config.yaml
num_hidden_layers: 20
hidden_size: 128
num_attention_heads: 8
num_key_value_heads: 8
head_dim: 32
intermediate_size: 512
vocab_size: 2048
hidden_act: "gelu"
norm: "layernorm"
norm_place: "pre"
norm_eps: 1e-05
positions: "learned"
qk_norm: false
attn_scale: 0.177
bias: "none"
tie_word_embeddings: true
parallel_block: false
init: "uniform"
init_std_qkv: 0.0706
init_std_o: 0.0079
init_std_up: 0.0706
init_std_down: 0.00559
init_out_by_depth: true
optimizer: "adamw"
learning_rate: 0.00295
beta1: 0.9
beta2: 0.95
weight_decay: 0.049
lr_head: 0.00575
warmup_steps: 216
schedule: "wsd"
decay_fraction: 0.509
decay_shape: "linear"
final_lr_fraction: 0.0
batch_tokens: 16384
max_seq_len: 1024
doc_mask: true
train_tokens: 181700000
max_steps: 11091
dataset: "wikipedia_en"
Each number is 128 + 32 x the weight over its row's rms, rounded and kept within 0 to 255. Layers, rows and columns count from 0. Numbers have three digits each. The size before them is the row's rms in percent of the matrix's.

# v: layer 11 attention value, 256x128, rms 0.157, rows 43-95, columns 64-127
# o: layer 11 attention output (transposed), 256x128, rms 0.132, rows 43-95, columns 64-127
# q: layer 11 attention query, 256x128, rms 0.153, rows 64-110, columns 64-127
# k: layer 11 attention key, 256x128, rms 0.135, rows 64-110, columns 64-127
v43 123:150129108113128049116111144149171130157110094125169150149101090220081082108155180131076145117126148106143159143151151109096156127104113144213074092157149081120090126172102078120098090100116163
o43 120:118104104153169105193090079151122167119165129137105105170103139072156127121019137141157140127119093146137154142089117141160122135154154164074091134107058170129160137005099149107141101180162153
v44 087:096165153119107230176142128112139119112134166142107158099160177042131149103119082117184130135134188137170104122137158169127083149167109082087120141067058117105199116125148106188120089155138058
o44 076:111109130132108110064136160120118120152086109146133085081146130162093131125183120108108115156144110167062164088132099098161136117117122104191200134131223092153029119215107097113192174091112123
v45 099:129166131098144120151159081197140132186141118091106083139156084063094143177154117043189150222122126149197090124130081121172117081119131166113168145116109119116122098123174153110176165134105107
o45 097:116085122120133167083152169088098100163111126194151131153104154205128099085092128111126138116126087103058105089167171181045153126118144069136103130091153126138136136133146131131122108108103161
v46 122:130119122148168183077069165092092167088114167153115132131133166126138191106107115199170045066131125107070102116055065073133099148155115071080107107085168139157163168098117129118146192082148157
o46 125:130202166126096110151096115131117098109079144124158218082157060126080139129205124135079154160134193112159122131206120150139111138106130103155183109188091110090088133145125161143106082129129097
v47 122:128116177122148134133140101112122113095099122090123090135149110038141139145081107104215166166131103106143126156131087062154098061129136154110177133178074125151109155097179179124154167174161066
o47 114:111146130128088155089143179156124097152129136157124166111142151204093104147169152128104093130127108122084082098102124171044160153087084103122155132074188124115179150236150139133068120102076164
v48 127:123133070129101122151144118152162059109122112072155121149137113127173124161124146114091200158128116108095176163198186125110170100118152146153199172152160095116157120103070170080145151136160123
o48 118:133038104149120155148153149086149110118188141113128135086146188145097112156098137115189053109109128121142133187049084142113136123130074163096087123105168126117141124174178099134106141139101102
v49 099:128145105129157135108090135136131139119065090122146095195142134117118098107127162182120154106129126113047157113131117013119171141118113154158148056148126107131087164132166079085134171110172149
o49 096:113114191140097082205090093184116154112143148128125169106082131152104177140094152144159112146112120126158108119116102195073139140102140137090116151139098154121136118086126217148092081162113154
v50 126:148131117114104092074123119107137093141103145137123118101127117144141080114121153137107139121128171029170122149168162177063142074128187159144118116161153153070087129110113144092108057144175204
o50 114:139130079124161156129108100100144150130179107080126110178090160145120122201049147127157109072132121169140146134048108095181135190145100170123114147098074121133180143222144112129153151120086100
v51 104:144087164129170080137091183085127118092094165109132127089050095112128147111099142166146150068126126128104139124139073079130108130111130109146087091164154151107083169153150115175111147071140156
o51 100:154235138128126117135100081177121186126118113193120147166122123123157151156111109176122113149159111156103065128129149169122134160107103175115158155138050114115188114097101191117131106167076132
v52 106:111151148109118123094170103127101135155120151123091087075135096082106117133135104053156123193136172098195079120156100213117089081137152188152091111114139187080100129083133181123147076145135118
o52 104:101122081088139174092144159095109127138137116127158122168091160194129081174078133120123156079105086136112133124113168077132139177117120113111166151083132084139190166223151100115101129114100140
v53 109:120137196126148131075173110121066158106142123145104083076177130082149127101097124100174117150129130085166083107106093180124062084149111165118083107161092172135081133097168169173138077171151072
o53 104:103165116095097156062130169130130118138107127096124144148131113155114092169166148118072140111124118141120112113123167072141126168109126090143177130092159097132200152223140114113073139102111152
v54 100:132121086151118186145089169093123135111097173172130141142084174118151155102139125220127073081134158132087145077092133085114127182144117068096109132073149101112189163141103085163117141091132166
o54 099:135177177125116078144093093140149142103097126110145133070145101103110177132175105127106145143140170136142152155167090147173117130113145127168177125197116134128037120119105161132180103140145074
v55 140:127134084120110096159115125127211090160089149107086145145085123153094137139188121118122128142133188098213110133155184176098135111115159117134131139072152114073189098146119123100126092111109191
o55 136:149108076132186148126128085072115125144140094185169066153110142142164141122041094129153121099128108135063153143109087140167138154167146151131108151161078127141089135113115094124209131119118125
v56 134:137101062102102043130142134123157074110121100123207145141106119169153091117126156129090194136133114110148178154162201128092144129128126141172124173173144101131133130123064141150085086156127109
o56 126:111085089166142136168126128130154118125185138093079087105169177083119111147067115118148098107095108161146166177044075119169138131112114177109105109084160134127162149133127090112123149157157111
v57 121:128157123093138111152121095184178153213118114094081109159136082146069115144182117068155124199121145124175114135135095110140141090081157158159154098105122130106113089140186111094160145095112144
o57 121:131088126125159127139137120101092117145137103209156134188077140177149120098042128119158156099126094100068117099172152188062148125157149112103087148108081156138138136058122154118146097111113175
v58 124:149151143095114135118123084160138113189099113121056098134110089110098102171128133083163151175129107062182118221133120083113147074109175150133198146139128112119124106116153147031150117158178181
o58 120:133116077162167155113142123097107126124155111109150142157133142196115107123092147113171104067125108114082138043103156190082161145151131110112080160064090171133121126195149126140143118086073162
v59 118:132146118146102118214155115141169062124135104108130172153134151113142122142149129108085197142128105177150171186171203134126170161107121108124187191136076077136199077172110101136119077172101099
o59 113:136069112164135122095156127106155141138161113139113059114166147108168148093136119123174069134128110131090147124067094140151127065161123135142070117121166151153059092087116083131190184112134137
v60 096:134173141096122175136147143107112097130128197146077113090138131061148137089120110128196087147133187075217127182114142185091089101151136124126080135100134141100183150096109125180106028169161104
o60 089:108130087128121130079122143090135135130128084115153127083162121157094113163140117110107145094132103174076191085116126094193146164119119098178197142088140087143078155251112084105182151082105116
v61 137:143136117104140127077071124127153155163108157106104096123127099139103123120115136146160086122125157065116105148141087059111147067098184142126142085121192127106115136128162117025125168072162218
o61 129:153142141138142137177102092124109117130124115155155206166081123170098117149090154132150142112148122125116122118153123190112125162144106148101121143120039144111147135124136164145136096135096114
v62 099:106131038127112092117123153136191117079126153080157123130114125124146177163136107121140116155132139138105137054118119185151111144150146136149068176093219182127153168071062188163112169120103131
o62 091:106092110114124160168159136081101060149121149167147131071141154135105127153106074147111155119082133125182128220139117107105141158093104130124154097164128053092171157154156087110112093143144080
v63 124:111122135144161115109082158104156170124101174130118140123104157122107189108151107177195046126132148107148082077058076147135079142140108100082062122054122141132157173123154120191119144101101186
o63 117:121191136104120133117092104107101085152066123203172121126123065125110144119142106142055179147134141114113123141180113148151118159113175093166186122200073103116113159125093129116162083114136105
q64 109:037117159099108106129138072171129187107092181099124129122120096092061118131163120101108171201094127123162149154134144126123100115136127136148152110215133115149058088098116128130159112109159090
k64 121:144093145127130129149082110127113115115105126135145123125136114118134140135136139136101117123255143127115126109132103101167127168119137126112146121135161150125131101153120123123149156097135126
q65 102:103177131151167095097087133131147204141083146108177096105118126101141174130190133149110106148155201158097094145180185202131104159166172096143135140173132107131075154152107085155146130107145044
k65 105:123146120099089136149146121131117089109096141122133126117171124118138131119147124141111104148000140126163151135116100092144128125103148131155118116152154108130123141115136124130118151145144135
q66 107:036083163166185158136147086148126101146098181142198112166120164157147115151140069143050134192126125136102132152111181106112122104174168167069138125111126123130117114153168145136114095058143117
k66 106:117091095080081130167155081090160076074145065147108078076106167100121131205077160135188129126150115089136113127160087142164158117111120092153148142158157092122138099129125122134144148126136153
q67 098:185088090163174128150103114165126114139107079119130089182196092157162143128095109125130097129144150103113105126159129161133154129142189088130138121119065134118119161142189094150160068127089108
k67 098:103187119117128138116121142110122131146136143115151087096122164132132165110119127116147130124206116141139167115142149120073150135119119172115120143139138130135137128123115117124096168135101112
q68 101:129177159123095109106140145127136185151088144138136183120121105080114076111160110127114190193103080098115120174129149106129155133133087150074115105109131152176092160093101171103107112166157150
k68 101:111105142113174103139138121185117135125153089142076141182076127150123145133117156142098119128053150160124105046149112153144081109143153104149123113117126156113172128096094133142123154136150131
q69 099:193138146136113168095109200147144065109171130120081102131121123110046117057124174126143104139143177112116124143063103098093105242133148116147172120096134061157110123090138168144104176137171109
k69 095:082151108166096092200144044116112160147068148151156171109099088127153079142161122140073152112085111199175108137134163150161126064102120104108098101137148152109160168173105068153171059134114130
q70 114:113145121153127175113137182108127080159151140128122195127070135179164089157109114124148107075140130127104146117058153141122115108110111139122093123061082156117186099135130114129054151151130148
k70 118:208163107113135109064149176087150139133177087128110078147163166127124108135054106120142159083141091123132139135160104141122194083158072118146144140077078135071157151138173174140129120103080158
q71 117:167144085138195145096111095088116027142162157107131129108121180127215121117057128093150122089150133150146093189101060103088142141138096076121168119111143111123112101168140117152121167100058126
k71 107:164134123119090137107135158060133163134146167146120124117151115157105102139138117118167123105086120100133179102132152139134120138112116129149115142146112114118160110154144115118125104091160143
q72 092:067152161153140124146149095152149121091085155100142126145201136129124102115100077099076112155128173066123179132182148161102086115069088138107108159157171097129122114123124105160141156178180082
k72 099:130103092075147105105103126131129137125173106124118162144120101123180156134171185134166128110255090145126141119097138112130187113105162115145131082115122105107109104140131122108120147094080128
q73 128:077106165121179092102147117138152162118184103159106139229120127149076060092091147112127149139106111106102146084151124105138104121117122160139083051177101089126142113063147179110092137147150162
k73 129:124148133118138116149113084139124123140145115139137132153123092128129143131132114120115191133000113153121149146175115118127136126140122144074124134124127165113135113074127115094123148124092139
q74 108:157119103144150126091155070129127079119164178149165133130149127188159113130056159123112155168100109112140140142149164125158098131124153095128092120183149118088126091021100195105183165138110121
k74 117:112136123152151123161099119135116160139125071130108101182121098111133137067165131080127124120254109142111163136194093131068170112103138136106109113143109123171128086115159112131113132124142149
q75 095:114104141163166136143106231165133161105172057140134121120070074148088116119128179142131147136135131100107103103107132157116131128153090162167132055124133188143159151126152158137062177140179108
k75 099:162204129087111125134140120189145090170140106112111186134125151097147113159127156123084144082255157188164050158141105130117109094107127098130164171085101176063118164156117112120158101130123141
q76 101:235199083123159120085116135086129182152127132096166126120129127109184109076081149120138120109156142097118134150142101165064164158118151133183106136112102146084137111113090102112146161112113148
k76 106:114161110142128134125129133133120130109123136130131121149162131166106150102143110117128133121000142150141142100137110121143118126133127142139121112143116096128123129116170123115127107138112110
q77 091:086064186109133108174138109147155193108158083151076080179065123122117133131056153124096146102117152142133083067179095154114061100123092157103134051119090135101122153106153169115090164160129130
k77 085:120139139078120126145095159172159100149112131124114165143099108134080082144152113132110181128121099130111116138064160117180140107131120145115143185147139156133159161091129140101124120168096166
q78 099:122138139128083125117151097088110166115089181156148064184141117093164145101170084085149149128116148143059127167151128109108188118111167058168135091087117106092121115078097112086156124147147198
k78 110:133135126077215117126094132180127100175145142141172144161153093157157123117125112126114176116255123103120120121140162143126128126120143108089149138169114104149128102090132116150150126077108110
q79 098:161150159065093144130111149152140137158154095098136114131142152115121104110167105130108127145168138150099072090086140124077133195116153140098172178101137119099169149125109122098133103187073101
k79 098:115164140144158115138150196127135132099102131147107093127103134168139184105062074125126143116116108138137165157182126146130154086132117116103088125137123123153102161139134118110102139122130110
q80 122:116112107173076145157139126109167145109114144131102125045087107117106097155134125131161130111093122126120090171096096120116159138158094166134172164095123207160133139205155095117100103124101132
k80 108:141089130113105150101128164125112123139128131116138159108139155136091116173131165171129080108243133115141113095072130139169097129162111115158132129100129145121136148177088147141126128130126131
q81 097:203083089140108168119122081118127164110164106090136096163184186129091123137146153141191187096120112139097079107101099145129138090168169092226120126099145139135098064114159137117084145106158116
k81 117:123166131120130130094100170161101097164103098151148104099122146144152117141096135104117121112255114131126158135176128108126145134144120180095131127114150175086128127153118106121178134100073141
q82 096:112154174087140071113089102122103200155156095116122169116140147082162136130172165134135109131162163135111179095136111199167121080087134140113118086109166120100182110101121105099093203152185093
k82 092:134157113121144139120130162165135086138134150117134109127129133116132142117059083087111164127214137124149109167142135082090171174109106131141135135137118123113095118126157143138156111102106153
q83 108:086127154083102076151130113126116176099118144133107090092087048105118151082192110144075149136091164050145113101142117155154101098093143183105124147180174140088160158140094154097157137164172107
k83 099:105098157128094134143104174153121152109100142139120173140116097105087150117155159161127121142171110177111125126082138102140087163145109101153146109139133148157096173119113140146093156162120117
q84 095:095174108134168138099107131160137123135093149120212124151132154117159167105152104128131123127166161170114122151161163168082104134152137056132157069151117069127079114129105119164186149115122124
k84 092:156148147101145138168122106124138104124103132139122105134162121130184118119128097113124144121198127115135139120179122130122132136080134138107142158155139120119125116106143113120108135103154131
q85 124:128153119123172100129108107166164183156124125160124122170144095126135166055143145126104147148144164129066087136185168151155141107124150074155143089139122144112148147039144108136143141197134109
k85 113:142175162090163090176103105184104104141142096118142159193119103103131135076136106112078159138102105138169158131147131129072124136101149152107113114182129131148114140051121152116119166124145135
q86 091:150159172152153106156087109155116127136107139088099138070123095159141148095177130100140131164152119140189139123040123089126063153123150108112127108125106159147091098170159063135123114111150068
k86 105:109134131137119143096121118060131138107117177157127142130140135096109140142127133149096106110000191115156151125131136120144107157117096144138127110166149111097131127143105148133144117131112144
q87 095:122120113080062123121165115069076207138131176170118119059099132103117120129166094136117136163075093133104129176139159114090202139161136158160158141090151159101181146092103167095096168070132167
k87 106:124110145152113130115152144138129123114102121136140145162128127148111106130140137155140119144000119125128118109101130127166096131149114120130106139138120124151117153133114131129118118174120116
q88 117:104154137176091100136141070114141117120110176185129144119165123106159132095116143138143122143106073142100212147178166143188180097119095086117124108090171090139108123054154115147134164149173139
k88 117:134064146131148146119140081158093139139142086105140155179128099109150109136171154127122143162000123105124130132142180140095109124108161140140096147173117135164136095100092144119167116113127152
q89 122:202160104158104163123130148118114109115138125132145087102145168149180142125157124156134072078157099090106122103157117182119139137194094119147175186089158118108099132197130091144166167099113104
k89 115:111142102156112180123176139103110105166093124104160147095172154131150096184107129126207108110186119118126096156078114132154127119100135128164111128078119134151122154161119129134121053124128128
q90 103:117123113080191072158119139156179131168132119108129108146105121103137166133070150129090153132155127151147146143135129097118181100087080132092127091135103180118116139149150132172094106132081141
k90 106:121133145116129133134108115154149122109177145109113181136131138135139139111145118090129155111255134123127120109139105142092079158109143114114140139140157092106150096097137138070174155128179127
q91 103:118152127191119120198135151189114128076054109167114121135144170150131165143144129135091153082110150157145132178103124148150120075107077065112068131170186076137098153142123090178099121202156095
k91 136:150114132134103123128137119119124122134127126149115147122114115103114108102142151157127114172000139121138136118111141124121125134128152148132121128142132133117132149119107148104108131147131126
q92 094:113125174110079157173148042123158115085102180131103068145092148057068157124151145148103132134094181103144124124118119155163118121161131173125142106132112129126065128121152145131171120122169053
k92 098:109067124137070109134089123125114142119104125126139183094137115122127087164141206152138103145209110135140140156096141116159123134129129118129122152148172154131133133127109110127151123153112161
q93 081:126172163143162142161125123203130144118138133093170112134136117120133128063083102122063136153161205092166160129120108169110077181104121092106135139112143093123107100135077123155136165144164100
k93 086:110142113133124118153099100109138137094101126163101137127113111126134159119163119118131156136152131143127124118136132083143150128092149157129132096176120089116117113140176130103161118103127140
q94 092:162163114127045173127129095096116140124100160133126129084162190110154147137176101166176105111102098111121120070151150131143090105155138144163145165092156159099146132211128077109164099047091112
k94 103:119086116156094142104165155083120115119114144131135140119148162131127085155123167178152089113000103116126128135057137136154128143149096132142106142106129137152094154118094130162110115195108129
q95 111:167177169021138078100090149150062148149118136155121107143135093124120151125122139112128185123135186101152127101149135122110078181101128116062153079112067180102080137079147135122126139191077119
k95 111:103186149188212093150103122119195135135169144136128145196143068134131119074147103105113126104093154142133148108153140120132094066106087122149113132189151077129172113071115137099138145137191137
v64 134:133141156137125162146136084111083123128123081187163121177156157149186100140072155157131145109133077134088142111119149084179116124148098110073171176148047097170140134101158143108094147202127097
o64 133:114114157150092151112145189150164120118108150066076123081138117132117146113225136177115131141124105098196103098131139101071111092158126088119148107127215179143086147182147131113117129089092136
v65 121:129093140141109180138137134092091084147108097195115126113066132174125110122133141140078191067122126104058135163101157146124141169151098124157172072143103135161048123115153104085177149151160124
o65 118:143136133147125089137130122178135178091123133031114108140146143130153166143124145135165090124130166128174117071102108096113139159152165152100125173139148129136136091155144162163051127144125171
v66 124:168105159110119115097147095120105102157151110187115103124163139222104076143126155133119077127131098082191097108097095133117158107079155170123102149143131125155078122110145124098102121170150141
o66 126:119139097104167133121149156113150115146121094066105140194133084126128108131148165109084170086127150093166152093125143105155111156211196098120117115115101142107149143131145109136129108098135166
v67 121:133111123116166091145105127128130180122134112068102143126111120065157170115107104113122133150130110115156126167151139105128118131129169116087156148168080112133146130149121190146141092140143103
o67 117:119163114169132167085118125121133095115121124164149126113194118104123113112167113147114060163135076141072090140150155173137121114116063123160094094128142145133150131128176098097132129074091096
v68 116:133123148144099100080148148122120150103141095108178143088111112181109164124136140111115180117129133133128128055105158189176097127163113117141098095124191211096064099114123144105140149137113131
o68 119:130119103111156131161138095183102071166096188107112125139160172139172115135118101133146153128122125138199110190142113096108089113140087164134120120130129090128169092068123114111032135161155118
v69 143:153129166124119056192141145112191075119161156111180149096118114173129180140142124121113142124126129198198173072139190104145108188091113090086111184128133181110182104165130141149083076134072116
o69 138:116121104146139157138148158127162089189132108172079117113155175090193120105143088125135184149137111094093140153165077115155110055174102168177105110091162116130066111044075060110166168124137093
v70 098:159120182093110075178165113095135079150136140141133134107111107201092128139130150098120135157129121203242158179101126099119147153106064143131135151149097130118118108142150113138121091201068131
o70 106:102118082151165148127117170162156134161125073123098128162152145080167115099135118072120175115123124086085195061143146123151103093181175129165111129047146160128088121079093074119146107135174159
v71 114:162117170121094143150138117094121037172131139157137152129107083168125079110159147133072157116128131088152178169176184129089209166080154124140201125197099106150116112139137115090121129169186143
o71 108:125111107149164127120133130136190186104215080054091125157135134103166138130114156103165106093136135133116172088093097105168116112206118178112068175081142155126117102133144098127136137072141127
v72 110:130102143099164078171127102100149147152134086139078137135094130081130100169123125131137106138127114137193108181101134115157086118139110139092108104149049075158086143126219164185113115173084117
o72 113:143171129155150138090109141151118132132063103149120114141135104126137152100158116156074137138128085122083081035168159147104135136128166089183146138129121180131143142165135127104167086093121140
v73 126:155119141110143093161121090148112199136143124113071098105178116115124143130079122107179043182132101166208095166083054049161106122087157144080136181135095116111195125146156163143109108167110103
o73 122:110149119131118177100128172104134072161116091161142162163174098125115113110186138101079137128130100077074152092215180160127117089163127065160139071112127147109088152118143100121155109075107111
v74 123:107109111165154051121124154126160144056137104124193151170158189160142168150111126166141101088132134095111118060104162166120067099142106120129018148083168148133105149114102154202121131084085126
o74 121:123124132099113132121127116088101075162049159180134112104106111120124124122138114189086155179132106138180053211111083113148116166103142120103156101176106108124188170109101110133143123143136172
v75 117:073120105137133173107123169129108113083104115101177190109089137070150122108155096123108197115124165110033127079201116168146132097178135157179130064127133164128047146115107100119172157083174121
o75 121:140130165122103086136124085159094173103146176138137090128097163151123149157092134138154087145130157191165091182054113107092135162064091178082132151165135094137207107131140186143073170176127122
v76 115:142112133134117168134094117095110179154131175091055088116121071086130155145116127124167109141129107173121078112103116071175117165107179089070179122130164129093207104124170151074128211135162184
o76 120:144160135144097160159123138134136096132126121147143206109135141163119138138143104122146118098142151089104127105228150172097156057139083130178151121137123113118049112152150144138113116108081030
v77 136:116150156102113118173147123146191082163112142106111141131088097075061077141183127111178133161130169145204168201114149127116123106144079163170121085158098130132119126141179104186114103142103120
o77 135:160116115136176098122104117156115166151139093181129112139098137143145142114049132085117158103119108167028162028132142160115144157077160142165128181095110142142125124127096140123176094149185164
v78 116:126144064109119115141121113108142186161119192150139145113123125090149137110139154128084134133131150198118173118154157129091140131134128065072137148137111071073190117166123132129075126101124170
o78 118:124105148156127132187092102141138131108156129114126118098100157089124123117101099129168137142133124141141145142144097146138131042122120150172121117093128165151066094100084112097195132141152043
v79 105:177116107140115099081169118148139127154160095102116107105138116179089123167171139103083131147133132106202046052123155195117149131111177149115129204134161173090134086142120205115136088123067132
o79 111:129140067099224166119149129076133093164123144131111075164166130115155084118095102115098149102103098116127139167153143126182117148161171112163077087147089103114125088076162072113143122151149107
v80 119:146133116135131092155124109124185133134144131167166123134136152145116146183128151159137103109130094180135131046065150118168086155122116102061080152085114147095132122150205138185087134111056151
o80 119:136150151127121128149117142112123096185062126155090104102089152127161162102133108169105198126132116079149077120199099141107133099144184121211172118152126143140074133111079121128212106154112104
v81 130:151116121125121080066135120151100203104146085088140122128200130195125140113088143105131088164134132079168089086131088132136123069115164155139067183124198153112123121114065178099111090140126120
o81 121:104126082104163171118150129094116037159117148127153142162176103131101061129161137116083137118116089126171139205122163130151084148169117087097108054125104118099181159092171080104090111112141143
v82 143:123169115138129072143109146124203091117115161074163185165160117086145135120192131142107111153131162109125168082202188127107154131100172127100110161100166131081172131147107128148097086088104171
o82 136:124080152110122140127130085059130122175177103218139092113047149135139130113097124148161141117124107156107122217086050146157131101123117192125108131138100110134135158108109097113213168113116103
v83 090:144155114113111175077132102160115121161123138217168122164191175148152059136129143146102081123126119062080134098162124137077191109085167158152108151128145096162127139107098087111079148102154150
o83 097:124105162094128107136157138075168164095184115056109121135062084146086104143137178120120152093115168140193159132057117094145122164144182119072131130136112133125139170179131148142194152114139141
v84 097:111116123132141144094136177145164062113136110079112163127068130104142146126168088101094186123122162062134077137190151203085174122144161138179177118142141133165089113100067152127202127099144112
o84 102:130140096114177115104150102105115174084160151147131090117170119101129109143101110111142063156119144193098134153090115117160151183068099154100055166157119082116203066121176126113086170153143120
v85 105:120128162137129077147127158101119039117098110167201152120135113199129099124170144153113137091131137086130192097184159124121141143090154170178100089175153136129077133135154064138091118130167123
o85 106:126115122138120104113119103136177162159159106120097118158098141132153146161081158155128147100126131149156102144039109071168100156174142192098114151087125122131188179107111132159143140115143185
v86 123:086155161130150101197164135154178101081166098112186162144148172108124151151108100114173112137133161174164160124135160159168067110159080117107077152122078165188136146123125131205109059148055060
o86 118:130105140106128135079147180136118117160084133203082090093125141112150133098190101135074181208123102135088119122139109086097120120090089109154151115131196135134116131111085097105151163142163147
v87 108:080125159159163080193108126129173143084141067052103182121150140027136139131128096126158101176130151124121107104138164120189082129116160159067119107106095195119114140134186156194142074142098092
o87 107:153137175098087140058132123112085099198094123255142091152092142176151169114184130155097124164139081129054056157157098142084133118108081151157157134179129110136167156153152129133147152086086131
v88 146:161102139119128056114105124096151122140101088064107166093146093144132148093170142126078137149124127069183113105156129116116191141054192167135147126137162130083097112162135139104130086127183154
o88 144:119130105140137149111123071093123086173178104155165112204144125123148121126083144110138090085135091133111131193086093149179096138206135177110067120114074120119188132067165096133115150078106145
v89 106:111177144124117162165155120113140083127111093114203145135159136075148078085135134113125189137123155136103186138215185136123162136135094136153183133192084140143134119137127098131083097161158098
o89 109:131070168138111118116125124184164162120213147111083096121107160132138122129123138109167111140128094182125154125064115099101107095103061176099095132092197142157124103125124124111113193114152118
v90 119:125098120137152123129183143128091087099151075181168125120094181213118175129097121117081178084131116173110113122097096166119122156176055130175127165128085143168078126137083135133176082141043091
o90 124:097134111134129120117131169159137154104081152071098079121194138071144128122170110129119134180109150100188138129105143083158116148117172094107121095128168125130123082089112107128068146191155181
v91 100:133167139107101193094162095135092092176155187206194108147175147201118085122134161124116114124128139132125182122154117158091167102111112129155113132147155098139151131129092063083089156113146162
o91 102:116076120113142108172142150125168171102186123034093152119076117115108096140109157094148182100121187124191211121083121079161105117167146120081130134079127143123079127125084126132140139155184123
v92 136:116119179132164145177146126149136075121172143130147102071116118083141126167107090108156112137122115162156116084160100140177076138099186149063137127168084199135122126138187112136151172116128068
o92 135:151180135107120127083144176130151164158136116163068146161141142136169138151179135107082157163135160103060095099190161094109136107146055131186147128146160101126124103137134141158139165132096061
v93 114:105114086108136164148131164104167058138088146158103136130034102062126083133194122122083184113129127162100150183147120124084144149172074116199157081147077088143106141126137117155157141123136145
o93 119:118154149152128081161093107174124238061146115109121108109112146106137164124057111117169109133128146177109140048103134151123182151042177144139115186114131142140130079140119174125147109184145120
v94 095:090093140176140098151102176111133146060110123037066184127112110054139173117131063117109117146127158103124093134169117156132118083129157159158117103107187174126107145109097179170192101102101152
o94 099:141152124080123140091139095087079120138124103242197111159119127154132131144149120130137081153137120166086088179133111156124165173083089142074124139205050066107213154121169146143071162108113140
v95 126:082096107165177122161118131121152108114151087126133138135115166072152145147134093147125118091127146108067098058153171175137091144137174144072131114107048136156112142144184138166159148101106075
o95 124:152150176109086116082120120100107148136089156179120073120104129136132183134154128173081098177129130130109035158126089103132146153103130133143146138206160125147152131156157150173146158127098130
q96 140:215104120117137137123159182141120086144200090134096113146091100176109079147128137136102158124122115133112078085102137153110152151122104123087158148080129167138180168132130142126040126187094151
k96 141:151124152086086121174127182117143133128133128134069151111034092108101089128154125133082167131200140110116111101071107145118103088130108129115119104092081146125158179138112107120057139204123153
q97 131:130076118159118127124137158186118139113108123144110157177134157125121047133091182161131121108138097124056107104174153103120194132140076150078097132115149132128126164044132154110062113148146178
k97 130:171090145093181116126120159152149120142140108146132107131107157144161130133105117129134118115255137121097122132173141110093132110147130113083113127123153139157138151122140137133144138110116126
q98 114:122160143069129107166112108123138166124118105115135076124127087149146180089116089084105162142154128107191168129131156129063095155066142129133178117195074130037078103146139107130149120137121107
k98 113:121156142152145122140104112139130149115119127156143134132132120118143167109148114129109121104032155133119116137142122121097121159141104136129118102142121128142103122115133136114131133119130135
q99 106:166100085213092138143143081129111105155069129133148096158082133133136122130093192186107133085086146146107137162145179135107145134145161165096180195110125141178165137142119121099137149185127131
k99 099:109082121113112128127174163115150117129144108111100150146057137135092105172129105102131186172062102114162145116100117163115115135156116127139118123108106136123132122144118124143161103144115128
q100 121:144090075114135168185146140136132132110151126121132092126141163117151136148142087140084081125171113155162136133103176162095135141126106135111132171157108104109080162203147139191162085147102146
k100 110:187127151147138124112124118117138132113126140109121121090169168119173124093124128135131098125084122109138117163123136154101140138136109137126083142117170109147132141139126109102072140128131110
q101 105:142184165074145092099080213154136091105138135098102142117110074156110143097165135085123148131175119083146092119113100141110073117111068081139124082153114096090126104105133128123084089123119133
k101 099:138162149157153111136089095121120148115113145171165104115145148126149174114142131190130107097119149121094103098138140091096104136096143121131136109128140114161133154100138120146114148102167133
q102 121:120178101081141145086118104064084159159118138112154030093115096095167194127140098120192124098145153066156127110113151149078114144127183110139187118134100127106100110187153116138193138061135106
k102 124:080169088155118118094135159121136146138093136119153105141168139149124138117125105091099158126241095160159124129139113132159103148133094119134131174115100100106113114151135115141165080080102120
q103 140:095118125085113111139142097142122118133112115174086121205136106124147128098128105133142169102119144099114149132159175116115132064114144105093174103179117086087117149055148159119110135216144161
k103 138:153116154119147083147137118137154135121143116161135144165070085123112112072143109129095148169000103137136133092157132141088083134150118142082097112173112136175141140059129165127097147150114135
q104 118:118121136158152116099124117124106140132161102193128144156084159156106086136117177169153161089100121106084127116100147094163147102193155145098091095095157150196127136106145144104159148187136115
k104 113:130093091120088137101181144132121161130124100101109164164136112138092102121132144134133130167169107134133135095132136135144137103132101092120154167127119146114129129120133157151145114134121143
q105 112:136116161184140143078145107160077137116114135161132201166116167121144057148096191193138093103121089127041123081157154109134144072179091144098087133092128133150132177111130161118079155166140157
k105 118:171083101098125148102164176114145139156134115122105111144139147154153084143108143124145121133190091122108106129134134133134152104140113137090113123109173145142120156103128153110132102132131151
q106 140:159137099080112130122112207091150159141167161096073091085128101115127191117159063083075161123140155146134081127084104172115164149099108095128142120101120100115160144151157093131116120112089134
k106 124:132182147125150101146120125126111120130160133126123134114118123121125125107147132140107146132046108140152149096094124121131112153111121157141116122139125114085126138161114089115098133151139147
q107 136:182114122194114190095124107141078082114100122112137180129098196158163096137128185176178073064125094124095137124116119152098148115163100162120125184113137127151137123193133109110092136101137153
k107 133:126092093142108156103175209078124123153127146124110080097143188161133103209100124142170112112157120106127074114122118139135146148132104135128133133060163131137136151195114133124142082120145147
q108 152:227115104126164165137129163113140117114160110115151077116091132179187131157126123143157123077140077099098110127109148133071174127139129153108146179096138117121156140187145111116114143165067134
k108 146:125110096085089152145173179127113136170157146124068111091127155128109077121099111111141127125206127137138092112083120148117130146146102123130123131077124136145143174173134130135078066139144122
q109 118:185168161076156113097135154124160109107166115121185099077111095130157183125117101087117134142158106111173145150104137173054091165087127116121141097161069145035120124161132131145118084121073141
k109 109:125147140150111136170117114143130126121114139143122107123134131128126150116151117142137127095045143123105123144136116116106114128118116137147130130138109119154129136117141107104086141132140128
q110 116:202114090143177116140107120111113068159139128132111145104128163102117079103120194160129110110127104171115069116129084113195142119177138110103106143110164134195154129164132096121115175178149104
k110 119:150125119158097144097134130102108142145121181130129133102156137105111095128134163180156087135000123143148141149060121139197111119138108110175088130097141119143113157134107118135100127146154117